config.toml
num_hidden_layers = 13
hidden_size = 512
num_attention_heads = 8
num_key_value_heads = 8
head_dim = 64
intermediate_size = 2048
vocab_size = 14876
hidden_act = "gelu"
norm = "layernorm"
norm_place = "pre"
norm_eps = 1e-06
positions = "rope"
rope_theta = 10000.0
rope_fraction = 0.25
qk_norm = false
attn_scale = 0.125
bias = "all"
tie_word_embeddings = true
parallel_block = true
init = "normal"
init_std_qkv = 0.0153
init_std_o = 0.0153
init_std_up = 0.0153
init_std_down = 0.0
optimizer = "muon_variant"
learning_rate = 0.00934
lr_mult_qkv = 0.7
lr_mult_o = 1.5
lr_mult_down = 0.7
beta1 = 0.95
lr_head = 0.00522
warmup_steps = 200
schedule = "wsd"
decay_fraction = 0.55
decay_shape = "linear"
final_lr_fraction = 0.05
batch_tokens = 65536
max_seq_len = 512
doc_mask = true
train_tokens = 660900000
max_steps = 10085
dataset = "wikipedia_en"
Each number is 500 + 50 x the weight over its row's rms, rounded and kept within 0 to 999. Layers, rows and columns count from 0. Numbers have three digits each. The size before them is the row's rms in percent of the matrix's.

# down: layer 2 MLP down (transposed), 2048x512, rms 0.074, rows 291-343, columns 0-127
# up: layer 2 MLP up, 2048x512, rms 0.203, rows 292-343, columns 0-127
down291 101:511553479486573438598529522478494403492567467442560445569591490513610473507459506468443501470568488411479545548488498433525435529449479398579567491562501553516445453434555480453579545606578472530450412471467450610457509586490537526473527490505444503592536580528597469567593464527488426427531497491548517513443576498520475496523424486517518507495518465385486530507439467519488540461471
up292 098:553526449451429436415485469508547524497466533470482499438467515496557514512541370564539494522432525557495448526483478499519437452503448469479489513502561488528496594523469498520567486492555562513554447484414525524526459597441520518516439537525570475625470514518583467411448491535442579533491464515446493493470581485570484536566461526475512470510506473502461507474501538490459560506524
down292 098:493501507518507475521436403512555561534444476523539480550545470465543497582418480502502565524590460375424565454429528511508478475563454502525454514527492441494528475528467463571462469434523531475534436487450544584518471430465545574536625449493497475364584467535512538479499539448447495490424548452458541526533488577546537440487464538561484561438468513514384546529546516493557466447426
up293 100:653603415504476483465538564433486510525556474457544569555528558479611424492457483494488438474464514501534514524427473460426523548497455446421450498502424477604462533553486433515438528514450501454494457446524484547522475564475478496413561422437553505527511529412438490568505472534518438563401479543475469480475520483480465573512478565562493538510511426508461435468421517494440455558485
down293 103:508572487615452432524557428447508417476477514630492478457409584506403491503548479514445478428562458534484511476498481429556648505502444488413573557395494590551527484475470572515478496599518502527554460440440424520552493477544466480526592436556468352580489507513426462546496434542489519500431459541507519454491540506507458432501458471549467457474457502511501572477489567518482449495521
up294 107:446429566552428527513468574469531486515482581579481464565560494586515543554419455507533540483519447434585539512554509579452545530522511529505464522459538523505462497538558504476509461490502484562518509529494464482499557541485571401454584514473544536559494584478387445498506449517506536489501447466422567519497528451490390575564489437492495475414455467520485514389521635417487501530495
down294 109:521551565447463552585553503513455527587513521475518475426584504442602517464450474390490462563483466504476509513594479531487501465466560443437598440440590518412493509482429553565536561464480516503476467393520489568391489529551652420549469382574475495503454587512484467555457530543558464528514526553509492469451482552505549546505433474464495521471524450434481576552566510480543588371537
up295 103:548495537466463506550391519603482432540537497386456425486556473498393551519456481439484488504492486548512458514452633552509544390487563354572531483483422613453535591561428477483461427495457565534470552468525522535537490527439456483521437458473544502473453507419503489443511478476525533463513426505520429439503521493569504489515531443468514515526387583420573435477479547509487490468488
down295 102:493599473546557563487471482460447554463513531535456520465452518485513557468444444491492498537474486504522463531585558472491558561596479548527496446391490377478515441406476518458483589603529480512525515486538530511465521538560619511490522513471455478403502539530475495533486475522514507594536531575552455529474465544450542411498470488491368471508582613576531496580521475470464559476534
up296 098:519507474549509520542420409546524478445644523526485462505524452556587511486563520394532523487505558482483441510559462549492532513512538501454517492523557473464457579490531438569487561499416477517425470433528490545403408561604489442413567492457563486438370439547503469495423515520499566483483440469489481428561636493593508467494503477544457412516521454526474521473476441421464505498496
down296 095:539491478480590454461520460570494439464491494596453477488563467511424469524480512513506471497518451518491456548543482559484526420514549440477483479433494515481567508597524513473526559449489443401508407582558495436424563512431454437505495521522542367500476504441509599465571599503545567467476481582451531464515413481474486512527517631515605430452515512540396433427557510467592482511502
up297 093:556539509567524524516506488392530538468428445471587502458594535504484549437487464585613535455536571506466491506550614508516538443424523465539463447485546486496520537479510416503528524510486471563564391427515557557413537466436476501477450529422410475567490410478534527441427436464561445502489463583478556466509539511586467457445500469486516543513496485441584537577451455565489550556473
down297 093:510468481536498522514455538536572509490522525525508582538448595489584482423424611507447446520477458551505454494582457503482469492529545521478559452459454464424533456419423509498407444492516582517413570523520448565522457614621545472587465475466484499540559521592510469485565463481446541518489578530592509573552458531499470512521561537528626394507510464504430458447566466465557581494584
up298 097:516521503449532502529491466523469514530559472524579536454508500538514460511546424543576467566511511555617427569409506540613574502462508500534501523471391522576406606484490451510519527540558473471486503377458439511478544525391460429561529546476530510549505612445418419453448418517548538560445502541503523510488540445460537464515570484446555458548467490483500394512640570524556541476510
down298 097:450372519481464492476445448510580420456483452477572519480493521543612589461544544586429520460363454571508491432558455461399470526532526504499549543488498543490521380595412450522466511472464474516560526528489550543447402494542462566494512447517451454427580350522581472489465556533417529486525545565431417478511572522444564520533489429453571493523502526540528573473451481576538477592497
up299 101:414463451384486512473541500518545552587496516473522477446507548515514520538517450562508450502478565507429551531483447476522463544565479516568488444456489510519427617532524490499481635461516522515492468520542503544537497488530503417499463592537476554573527512485453445474457428518508494574498501611519527578544484487507473421458478467419494517554461552437578505470475437494559447387493
down299 102:447556504543576555475581600480411503531446552467452511413519557448504524500503536454512534532522510498542429520488555419514534588538546494450536501539548445503490428546529546545483547391532418476519494419523546575525599468422510486560480520493548495524553587546578543472538508552520463530506514495553449523471518568446469435454493407529517490589489556576467487580608530520442526506534
up300 096:523549523537523517503554455558479501517488484486550490596512495547431480460496543551518423431510521560587502396506531461480443509481577559547505526568574471502517471500467424618539483482488517509520431459607421582499532488463581429514451515552439512476498545584482511526548466514471478454587481459429526425563427548432484511476488466555514495586543440485431558536503422544544470430512
down300 098:532528515564459419502470519529483559419481451578510596552449521386485542429453525578522559587472494583364521509543421468503481481452539515468587528565472538477497464437538485521458474526415498492450478605522518478428512574490465544490485512490591448471499435600538442519502545588476483463462545585574458587484550450469450508433548450540477546485516519471447562518524541493502464562621
up301 099:585400491488497538583501415409461574588452422451545403542550477431486454490466491509516555534507567478484519475587572543544537488465453442458475479563478484549498569582523459496508502439474479553544448472482532529378427451579529593526450501464501380576505554510581599554516455549496426473454549379520583655480527523476468513535473479506388486535460511569449433559498489481454541470457
down301 099:494415540497537432509533459488574455464533479507405483499532586445593440458481420575518455491406525546480487510451519521437462637394484403600519499579456475522478537529508520492497457591429493506437516537515548513555552600481508470494478564518518541444403526525616534481517561543553520545494506514490568537449440479520475560469522568401460447506508480496498557503492595455435446374492
up302 099:413519402505438474544523522553458513568502574508454589483511450577467560487485517423354518563442454475490468495514484439535510550543502477541413570432506484575453479470544562568548454519454585466533499619564472438500441507450543439524451538521394491502471590572504537555516471557517457418501457490511468482403613559433497594539458548531569376558505498489517533400570466482568490515445
down302 097:464527498518512578563420560536557581431473522482375581532506575530519485436584524429501420529516463554547438577493481441504456421568482547500545505514513551529489510438485503608520585487484506540514543464553448549555537468564563555484498545367468504552568493530449549563446477418553457460518605450513529565330515522485534477500493480463504437567474561480511458525525525554451504541489
up303 102:515480555535474509456561554461454468513564560507460505501489509582435512519560460517469541488552484408440480513484504398407535584471545501512537440552512605445546405487425518494590446505477564528497476434450532494432477493473427456525502524440469498561424432453531569474429496536463466431601539452467626450604499515559466584495487537487526382507507519495539501468532482547467421512611
down303 102:473462558461464461475529443541553462457501571473488563472423555521491395559517394537464446455591530511592463529519479619589529447480487476488506525493515509465594488465513467441473533488487478589509474499547536590465477496414541478537490527455485529467398534550461553512412501530475464479428571448576437566445544539537596548430592512513506545501463562472507499415528491544504568515401
up304 095:510459400512522449440527452547528465466523533535486466524527523529469422557398480488444502561525490489467541517491537494541506626472457432510565571507481404486448516395449446471525416491495447495551468531534397511451546542569495456579455499560443455466529577553505486486537512491536514452536501412474437513482538438551621527543465463553559403532534435489557480505467535495485438464438
down304 100:447473488540522528476477497634445415630525435511565615512519577504437586533462438496543540437488534500483453450445490527549572520512471518464407447539541383472543539544433477406546501454483463437426498548533502480511517476429476546555513518538490494548471433539543540509462520500555529403556425530480545515566396439496557484444438500578442489479485520448485470474590545510533571538562
up305 095:486465491467452444395640515524478452436517492405420406449453391540471531544526523616478594576535509554607599515549453516575516499479460476506445478521554563459471500512497502602502415491427447581492474578456496520536465478471460494541477412518456437626525469531490386510520395513551404550481535563448540550375540561520512533470488470512553444549516467503473346467457465506554453508450
down305 096:555559514464545519529466441428586581505524575474534614490544413614486550414541512438488469483390514465539519522424448518470624396462521485451439521559545422562528510552417559494511538428476354558568505515480469520503492477494618489486556484441551474494550584461418533495558555495469437488594461384519592566555562516533440469476421516465488553535517489510524572543421553498504520509467
up306 099:455509489452441611461485456466494543491526465511499535490525560469473553517493553450603400466476476522464587577495394500540542491604482563415511515495508548490463580511452446503582466533485460587505456500497456528528589516469448556497527437510451507472419572536516534537556400465545460524466550551476483462434540505558544461460537464597420492548594458547489516381400563537505537574481
down306 099:476483448526498409580536498452514416510504564534494507548511419476498584464494514537496471467482547462626583535509531511568474585601469435507386445456505435387568542515563452513450467557583400373461513435511467424558495468472545565567476526450546448466487510555486458453420517533447476448533536513512480495506553514519467540435542534458471475511501509499546493461469474410589486487533
up307 099:493523410491469391477471471480444533459492483527552465536456595519533620428536491504433489506501556502554567472448548460436514504545545519388595535510667496479480382545539488495565550432501466529534450504474519495521569564484520464529486460489526488437580610443555509428531503541537522492562462498550496436451470542461648393472377521547407531542502563475589544546446552573528552513519
down307 102:510500516445475461561500380528481469456499491457542523478487549473465518522524507463476638576501445559401425419536511480500441506560390463423580492500554385522488488453419535530432512581564493449446558534447466461558509484592437570503539467427454507498449504497493559612542447580497468521494543417486609477582479528600458530541515489458524596584332484552480529452567449473444451502474
up308 100:532480536442487534446460552518464530637515472388483522543500512519570494614410511445493480558471518512509556481508537447534500488500502455572513547509533520532423491511536606479398507531457443458470549498510390500485459505450496485412494468503528486465546541500506508408404449511414420474517509545580584486424525456541465501454484488433392493515555486493463525432498440460573550501512
down308 101:594468476506476555509513453449543441505470570595557483458573544513524430523542457539483518441546498487506526438518600452548511451489527534585448444475460464515480494466468468558423515474540511446559469464513566448346524495511399519568520459482508437445525412578527526545584631571538532570499507526505457500497434447532511583424495545448494523570444484498415565581512400440628445542593
up309 104:414578420499527535488501422441485519598429454490602469517402480460538546514480401411529484482539504467479442495433481415466578510528531475497508505500502443466507482481547533467625530500509376517569425468460519591472478530498514461523487542489554475582461508535531493468369490555450499501513518465532490587496472497531555461521473443530480511597476504443556518482553530464490533457509
down309 102:507602489415551543415538475497443472509536377489561466473498461433531515589494497501502502591444565441505487472475443468421450505499492432457498403395447539520548528502454514558370506491555553551498496537475437478553492427534496510527601505476432612445427547568476487486489532536509460599382501418533428527558509443545506576501483475389571596537511448482507536534502582452495485494504
up310 099:500523533534495473525503458548491517497484573602507473485533558509597395598486495497478493553546506459518509614446579508520562497488497553504475512471415512493469456495467558477491449536520467460494524532434545494582544508499435562497526528426451445513425543437538483566406566448492512546526497425572461484589472460533420439485493485496403544423594500502531469499516539595408496492533
down310 098:512442514553446466465531492464349493595596397471498497442424491426482563354523418536456500473499621555527597474568511431411524501418381514484531408474445513525500527424476537522462601491541535514540524555628487499482510506497553439565574424483592478445545487563566540585526512506471529506497398501416467457481629494502520424511533561475519462468549472486554483489489446437486526522413
up311 105:534499561502522600570577460500496479477586518531448433549511449456590469487474533492404541512546483493431514522457544451513489512445488453541511464489535508564595396537480495480513480560513546623521486577503556485521485528519466484451396499428424528547445469444519445636474484568433470523518376469546432495377438521460521511482498421564528449555514553501466475510517573490531395619445
down311 096:502545568427473525522452519473520481534398458492478536502539503609519479498558344460504491466477511497523497473586450544581469494507526495405491450437481431457558497519481450514481474514514509424560551454528494501448524517495508467450457504480485548481469492459521478444501485401562482478520511453381470539501519497457457509524568436458423531453440437533505479391477429547413599443512
up312 102:504516501550531441493444520489600410557580475514587463455478453481534515394475549442579504429521539458513507504504527520542529584547531447438547467518490498475545537495539449468569483507524545517510474517489442459569518505511610474478522511517482430482420548644554433506553477503451460531615386480420487387497403553391533575452534502498448551470521525527442544534552525537467581512463
down312 104:484494476590462494546450480464496472491493482488498480433551428543571514532411454526450479484473438575608533558468515543580426424428558493593492527488532470458450532540532387480579555463468563421443457503472479501517438462487426527453505535605441552485492561508535513429593461437497434542547474547644530496497518516492454501462576503548506456437540410497488478549586553530501518517484
up313 098:520433561466413529511552493562539455448464491436478473526570382489558565486418467400466544553494496533513419464412423512505569480507515556490600651472555480492427484490510481418495463479492508502475421519552445458532476509511413539479443474457533453501568468475530487494500458489551366506419473456504401524482544537441428509421546561543543530475556430540509596563547502510528409512499
down313 099:541562477442476541555462534449426529624516556571497588480498480519511618526442462450444527450485497495454526525607448488503515558393509505471476463496558573459570562435485454463451493507489409476500521448461374482497460514506498441545516502501598505591417483483408471499436502514497464475576477564495439458501630570480505434513514595491554495481514620487512461483513480547428504406456
up314 096:427563419479551533556565470615542607553528520624542520424549385499383542465415474385497492458474478554432420468586392497526498506533465536444509496523544526532557467433517473525523464430581418529443443619446510438512491532491561626447451597592449555431508488535509506469609558518477529540501447416547562496461560518519458553487433497500539463509485509459483577589506506521515456485489
down314 097:621490569544474513464379498479424446448484522447446441592393467512550471514488537513529574509583460498508633469517548582554466459541494446440493549544481541489461519476547550563401529591553497457425521481467416470484504538488512464541537533539621500526495502544449568463420483522454573496505515424468485485535497536517572486499549453527509558548566523461500442491516531491551519570474
up315 101:478479407392515515482509381511513485498548472527503519547500576512525555371542459530471482475480601451427502395501489461482459549523441477478502582670535473444444478516417400550498566422575504485528552545499548420497485448452456428472421476567571562517484574491499522474462423439589468541476484512464543506574392548457514481583498534475469480473512481469577446497540456450606499406561
down315 107:426561496427492523435514566518565468459515507405424523511511530457474526558555527491559477546472472497454397623449496524480609388516492540541475547505454539552480467505526449491546493508531486504475535588474454431383461543564597413562546460413533468485545550512488479484566509496466445549502453540486449545516480564484516544570484445515472593526536503439456478468543558421537523423469
up316 104:602512573482591538505456484556442537477561416487520493531494494474427585514469448489435610586467457371467487472497532408545461516488527523605526471491536459610490469513524519572482507555492412450496485492504465531503438478487456524514563496499390504463497515469539554432554618459583357534495410474482455486559485516401496539523470432454499529499528482534573448582444422531488568531486
down316 107:553481514515530504475427471431509572567567431450487521412596477398518548454467480505433548508569582604515545511603431458498431526541487434493624478445491552577463537505527426494451432476465457486537505513473485532547499556547456475394580490422497433462410467524524562506439543529456536527420486529495549540529486465560544540462497526467494517567533512537442476491480487587522465472559
up317 103:500476481572411490580465416515571520535471495450518475498426456577437576630533487425511583513508443475467501525500388352438509487475496499546429482544567466469501525497472462507531522510527552488413494492495469437499564473550477426429412499518401533426499509466476510536511467515462388601537426479472547548494489471515493545457541566461481518484455455431499391541523397563538490454534
down317 103:477526509522615488611528516487538482558534496613474522499464474467537518565450471581501513446549488574577457525421515524448419536431593466458537461539504451567450418486435441487568523510535535477462444504529568563509555500522420471447516531462542447495386490488429458466451360416491501573601485509472577553531538491561413585556437562613559507505459470558542484472551439523487530492519
up318 096:427543514549543500536463438479522555559527477494406499563493454548465498552474475495547500471516479510503484474537435391465501536421555569522435489485475530450564511515537458499555478513503451457477511499489491568420570530527435639469583562535482461526535356495495490510445567534508546472554421459373469512522525439510414525516504608494494419600471569496466481479573490509544456517533
down318 097:436494469513450508488458461480511527534583516505472466583565415491499596474484609533525473528415441509491556547470519522466506460565488398470569550486530536547571534444543591486497443473506551478471553527525512473525573466438483522524538496410474493517524460491533481517508421477519517520489519460415508477470408477488520469506412406464525424484563473419547457550572494586393544507497
up319 101:480526434559482446525591547460561491467464543488517494401487544570489462542507546511530474516498540530524576448482519503525467573487468525502465511563648530429562505477477480495519482550511461489541437537469452533515465437524463488473566487569461435490504515509504488574480525505452558455543440452493382480518519483418522464539474464574507506538413432519469578474444499511463596427462
down319 099:507483533514516595553518493458489539453449567477532517449460512504378500514449508509612468536533430532532505469489447510538390541493503430419538512394463537531404470475487504371498524465517554520562446447626641619514495553408515477458533523559461557496512503491438405433587438546480567499425410455486473547474472436577493561492488428581495520515495508514500531520575573556543404427443
up320 099:504531552506485502364495485470476502475517544512465470461510566475525483626435487641587507546551526431474489484541471533437471458510541442631485535453478586479482526453474552573461517518456465502467478647525518480480510464542545454501573588441505469520595520416491455494556520453479395570576471511462507574522503519515424579528478478519458348612502542424457497470526502528462466437414
down320 096:525478466465557510549502292450512518469418444528483475475435451491524545433511553434553375596461423585591410461425595518480572619605482502405495562504579398554488542488613389438562565593495471528533608506464519482477452451569493564530444505454476507531481535502545525464484520539494517539583547501526441586410547560453509490516442446464552535466562477423462526544423558497573449448517
up321 100:607508611508548470543537521508420534581562466536470427520450527511558472527489516473510588529409505506428564470518530538575361464459574485558473420544474488520561505512515572448493577528486494514513534493491574607438376483453626510514488522464464537517473538481515497524536577552548479533392468444496435527540330455435470519476484541441401481451455559593422532545533441503551521528523
down321 097:530469483484469561510547452481502556478540544443483569518521540549517501468525473449526510536497493524570465544571560503457499499431454495491450545489527509519551491469497517659510418555546443476576468520500544452577441420578488527583454459420490516587561454464589494507468536519543577508518587451483485538458591526555422607533495444521521490464426474395476471537494489507516385553431
up322 098:473469540546455567455540495470518431482498571544472436508596441559468568577476437464558477447490444534417529522417386449485366495505481530471535463466536604400469507597451421512470585542445428561480411493443368485440546461469466444564467477517417502636510473559509472513604517523446486455463586449582541530480506481427539491499560521520594538555492512449475459495495566485541508480446
down322 098:478402554517525526536539466504507489549499520548520523485414433591486505568555445392535637465527421543475514486463489473538490513507527581445463540427536522486522447451569466457484507514521509480585498428508455497428477444517501512562483491506511461549441534480517580440497504557438540447388499413570527595470449483474475518569492472379518479501539480367540432524453470453515532431491
up323 100:526539499552518500606481528458534574467556429556512518462420516519488540549479551486579492514639473434432471498570430573530476503545536461575467446479545477529473539527358492524562431475460472531403378520547511522517539581475502503490523480468475429461527522511618457506455462540382466561451463490456588569454539467485487526466516445590405427486482395537434443567559456520534507526431
down323 095:419487435477466545461457496556458477506540490506535432557420510501551465522569452497443462530389487455592468520514491412414595478480507590463515510583562524470564412493440554434523645600463539600539481467525477472447523515509573516448545496418508473519489538503501476545450451397537542523582466500453592515466489521508459468496509451495541558478513582438496521527557493434568566472477
up324 098:479541503488551481619510501550507540568417425540562468541500440508525385515532409465483493462469443484441502370511556459452427444407576490438472541519518443513409493532575627414553475462501482527481451408422555441546475533488485380464530490624498469565551493535497505407514469443440585547451552472493438514592559505574510556482424491513540492500412482495529469504561466504406546601563
down324 095:477571458596416503580519502495515478594503504538505558452562457574518491582503525564535544514493498554497556553484504505453524439508520540463573454507459452453504531513525502552530401569458485485478452439368479494488536465555439452396487496452448482474522633539477521526463509494583512530501495455468397526574380533550447497490436529553560551479434556411517411530570490503517508533544
up325 104:500497485545519483396426464517498398530502474449521468616417507529502470511501511534440407491492527538550574576548544511549440490460512442539435562481516541490491661563460475511570499366458495566494567511402539582488501487498467504482486564490567474560450471501532551495498482498548537504536435539559459486493561481580462457448478496537522572462476537583452410526418591441466530540465
down325 102:419458442451587501349482505552540563534592534550525528458565382457441575491430430397403483456508512573476484512496544579555544447489526430523552500470443438573504522538476513477597494439496529509430490591527507530537507393578513492423525473413454535506524461591502522438460484493469495499480457502551473410539502454447483550543487524494440524522531455389500410455434502502448507481469
up326 105:455446524519446486523518489521505478513529582477464466562439365405509409526607534444558512505587493511459508490477520409470516463516465529433535480500560438515498477490473416509506516512444537492477538534477567520426542487517397489460504488399464531538389493518517532420386448518460505495495433491643482482531534469531484539467468529416483472481506423445482618512489542555493473564521
down326 104:577493512511446499391588417486491490589524405579415503453541583448557571489400451559391490537469552553540519479453455396520477515531527459496447526545402463407420483558404558550481490512462510553523470524469486505562464499404552424474471504564457463512579543529548567525523393550481579494526557536511424597493523499532503464471505505585534435517483378464517348432489486515474588493453
up327 097:503534515561389588528493516569565491484493466495496545571489481461479563486541457528502413537537417491422456559491501442525384606624459560549485413504464475595596381431488438472586543462527506488459508484463432429574469525500504497519481504504544576435473510436552468429544528535489490516610446501519503558523473510541505533416462484449463473448572540372492445562454482569513537503556
down327 094:558608458531608415454547534539522513444498493499486596553500463545470489484461578549665479543492486512478470451537473588524525553468421515583559480603565533489440578496544505457466525474550554553533556568474502535406506513491493498484506517492417481462491501546393533476491525590578571487508568598619408465522673404505468495539560455563532495476480444524548478451432481412541409480514
up328 104:443490486495547453449540535552503536458492449499451475413449419443442526500469458452520502615493446459405436429520485490481573567504541493485529428440589440438580441531419509502479423419598446472508542567416559484462472483461513640489575441520439501482509534548545487552486612611417543454486550587495436543544475507546597512470511478488507457489512470461502524529537482509498530452530
down328 101:395508586535508490485495604490376482593508513412417431496481489441460522534555530492543382483452566600529605500540533577502515492540480526476442507503512527522556499484476444474537456476451523634521558402397459399530498407577523555452532565517437467545584467524506498543416540537427434541461412471533525525557529572473500515410447511546479493615600493478500509571490445452577526485460
up329 098:459586488529476485424638461511461469455549530367489473462484452618535461508523497521437542485451526429537470453484491484485544599429574438495531675534532511533501528503520456612445567515486497537513514433511521398511473416480517446417483463462505421528538486518511499453475559515529540487521538475470527446517596461511517601514526486583543458509534429471528508542524507498523483564482
down329 104:454531519460495490486508542538446540510381535518483407419513532461451476381499570418548495477531456401494491425469547471549509455490493484503478504524511510539553448575441481469515578468521396547598451463519436550412491545582443534490554499468521567498512530461570583521495521463414448546547569480563366395527537572485555568564546518502506464541627534479545549431460574482532461456481
up330 100:466462577454537425482399429427422404458528620517515496495437597542517510550596464535523520352533550548489578483558564524516503462596538456514530566537480453518498433472495478500491502510473529640572520524447482544492492520412496452494461523556401609466487553518391523584508514546533534418502531459481461490473529585541491484633532477525538486544472453479524546553493566499468517445469
down330 103:499497484544597553576456532504515527473523424467548551493465468611548543536458539583530549523477439546500567383540418488467405409543447482483451490391459517420581457456449450517505372514575466500578465462432514462531537405631497518515523509412513453548479456466558466451483546513499457472547544517572534532563443579507539534438433470532524563505453562427511350516461420604434436476508
up331 103:479475659485457493524434500468513580351537468489503449535478518411472512533608560587517558479534497529501537437534480516569457516469579490505523530583480543468494408507542493532480513390465496429479496415543526585457504348490518524504468472522425491639485529484567498513449476506470490603450460550610495468492521441533524490436530551468506480493479586436485424510521493431490524477508
down331 105:468484588582542417480506515574513350539497505588542510441560518428486504514508449544541504505434551494424472580513444520402453570539512496580559558484584466479491485411494550479492380518506462585458486494500495514527490579523453458497480579595451432492495500451569546421517432512522615489509465521487487462466505376435532542544466461484490542554502514520481431521427533491426488524400
up332 106:546520459537501642435479428504489484499518519527545590591508454503522492549599486444426572465546471537498510448555434497543525523522538508530492496492398440523503486546528466503493516525414559477469470447530469584485486471449512491480457564473483566538463484522417522559428518466459470574608477431543494577387480503484459462497455461503444441457444444491586535479479492576492579495569
down332 109:492520549552376509542585457471503517485542521536531495536569601514550571584518443567515470508509497578504511529520442458492519501471499525557547443558553460467512474500535458474534538550530564425402522459553444494577510492507501463483566491495451560526613483384512546406527408499559506469480565538517521594450451562491522505527602455485418457533538519517546464490510464490548522451537
up333 105:574479559549415559557515477547427503482456503552472500501463485461464528514508415497539492368612505555516555557422396450520502494476460503392498598449431544476474549577498562520528446560526538487590438431438512480545545495458505532465577537480509488489477545476520396452538425494491433496444480450506577523591505459537573476524558483498504439536426469550427542431516451465516466506549
down333 104:454535575457455532519484566636536489495514478534542387551528557420523450503574539505566383606529583449546511499479555539492538564511526587545497555507415500568496338539464448422458485434566543552558466493562540525526483518407411496465466562412474581573473562463444411610598498547466440477467525502467562517505552534449483414459608563563498509480464527515501529525435515568538541519436
up334 100:416459495445440592539481487460445579491399546591480569509411436555556425474574429497539569625419560463582490535541476475556433526482584483471548418606496452462500523484506449529514492487622408523488497421595473467509443532474459510490483536562523468519469425549467416488508445520406522540536557554455499519485414529494428519522453468595459519482533583444460584507476500540493602488592
down334 106:449500514399574487484451476484523595468459528618485448470593492501460519440428626490554501536485536452472450509512453511557524462472489517535536541502482486557553548489469525380443489524443540487376482547471484475491551550467525517475485527549464478533530473479424480500429511484544494496485404562490614456518510471579512518465563520391471569565482431479552523481501433423503488388578
up335 097:616510498438413545464574576494515526431508480456551491598414565542440542493447460510404528466592459484537415519520470581566446441526561446563435495425557443528567534539512448618450500491430582526476485467404423469534481590554595441435490471507498487556554506486520525503509515499451521537550454505529514565528443464608490510483493429467509477450559451510569485380520482538396511593437
down335 094:529584465491518534546548513468564503515426512535527541507541478462527460545514523454497474446537446503521583504498569471420426521599408454548494506463576536464511562557571503503541546468465427441483504503437472459558515545563451495532554482575424505487462539456483591471515406546568516522375463557460462496542436533465543532406446497511515570627536406548536510512559546562484551508501
up336 103:442517588482473514448543460462476528465449521448516526481451531514506506404500510514519462502504544576436452387462553599560548598535550524427619492630540532502432500539507557428448430457501535471443552457537471515537547550463506504501526381538481471519433469577475409499500410496489523516529390560569495466573485454454527354582493456499463478473517499436464468440418442454566460454386
down336 098:559541505441574410467525530475576485538591444479487424498434477396558524546436584554516529474500551405576520523408514533476487566418453572480443492488497538579546473463464552544469594484514442556419443534598480458519425394405473558501454478453485499534523548499505537445531483555431498509429432531464451526459462484526458577480602485469507530488452499565523536613489455445487443548615
up337 097:555426537471494471476550434502543580539483509556533476500551444524522486491464510552496545509534582496554541529525432515566517577625478563502519479458531472536476478411592558493479566501458514539460489526483530490568526491556505558523537517462420481581521486593471433461486411602458521498502478420473517486494501537540539506553551508483531477493525510497459539384533548470498516455527
down337 097:511505476548400580505584536469467526467470422516435466574542493575524460467443477518597508509439460504526526524459573476610562513508423489410527574492465473528533545520416488435513471493547466475518511533418539554454482470500483559453507500520584420512466554430497535470551573521454493565453454529493446484560505459545528466495449563481518506496549433496453520520444511506435547526485
up338 100:463490569451509480438512468539453519497455513478562467496445423433552496648532484530422542452511476498497519520569530493472495486494578443436499567455484491536488439509465410551491524549539454556466423441506482510477516399487469523571490466450541544599455425514522405500442540522500506494494463496429600526519502474503474478439439489574469469469537507492453562560530490529461540474555
down338 102:455544580491537386523430603483548508508504543536471533492522506553526351469653578446517473492506451482405432536528523555491463475571506598473533543480549508491536528445532518510550482430585468508605589466511441527487545559511509518494557478524517549439533562547504519491475449548468516522512473501441434477429477482461508555637506463482513523599500510556456576487512494472471496588463
up339 103:468509454552493604473543460452523511515551582466491463468518508487465518440524451509439490503471560485605474504541497427554562521542511497515485479465400537527516579490455515445452463535499531451408512447512483522391475420456458526542546518500486467467478637437518461487574512516538462612611445525510514459517533547458452451591514506547530470557523547501532421513450463526601538450507
down339 105:504576501464442494486429541596488490625511404553535585566502583501564508595509469520502519565438516520490545528480487479457469479539459483430477537508494406483482556549537412485497532460435489475507453563449543521558470584585492532490552409555400440557501590464524563472493442421438609498391471487488472566529463497565526534473560470443514526492433492494523546452495485519494499462546
up340 103:549393478536622555607516556587514433425561573601422465477475603534455504563517515458528500487535499377518447434506490520498518409539507544524484495580497546476522424463569484477386575477537522514465451557389507431484480457474539576557597515483457515551561533486458520489411557532465525555568523450515504512431560462601514532456550433429453541513439554481474560484514568546518511478570
down340 102:457502458439529510460504489468450505551533462480393539566513488561508501461430542452515492525520504521514576547553525488482382538464527507424569583483482438506532547412529573444539560481409504501472513570477494557463501442519499491476555524515494399456564454530553477439511511446515535477486499524506417488524449483529467482615482474443538553424468495490401453500477480455566557484573
up341 098:517420533510492439496439462557452466467458472422435553568451463509507508427455470473514551531450550557507470520462549556530518401479477458407454529525482581483522465556522532495538521500498519568481382568479503515556506430454508631490492483592588571594486537473432472472580588433466548484453484517576491459515539474418526516615534424558398463446650490438549523553536525510581516446557
down341 096:477472460504551588581430519421589444558559529542524467411481534540500509497559496605501498447459434422404562534489490504454456551472485506527543458457661503456443517392447483505469551507427484538541623601566531530519515475480404440577495555480430433485549511449462450500552446457474497522450493560521579518500482530465542547413502436514491446561529577538455494505457521542469397512518
up342 091:456395594523503576497542503394447594475468487575539422551544412493438510469581432502512439443472474560579549533501565467473479435454455567522514587492456441509384557463527529430428522472468557625478584460451525517522507415497573387497445542491473485422469552524454513479477532572464541552547571502455463561561530546464505534520487466583481517476462547493493430517583445403462455532565
down342 094:480570486497476484567457531455520547511510480471423488496524486462501569410495510569525550544460473472549457521521563415515538508399531550498448290510420505560532470518499515475552562484493517515538467542529439451498537593459508462442488541445551457528561434625490417545557417509475478380472484527514406495562508488507464492422614548386559506491408536504507517405544567448565629430427
up343 093:471518469583426560558431472494546491519521414523498498559447596454471464513537439489543492474488538506472509467582564548415449528563519460390526510557411506562476492599550460449486498540480439493465501491499494412539484506438443471525548558435550430469480475481486519506507453502410587510551468575587497481449555450469544551552423615530523586565484567435360482575520474439446532532639
down343 096:527521519437500455555569399489466364523478457489482522473444485480530575503544605480507513581478479442435465542528507588512514430420483454498558505523473448524547575487613500482613517510535575511526513437474480483630532433565525594491479501462497533513528397457482509426541575482607438479499518476540518566541450495406543512514442537542529559585481528518485497589515588463591534499536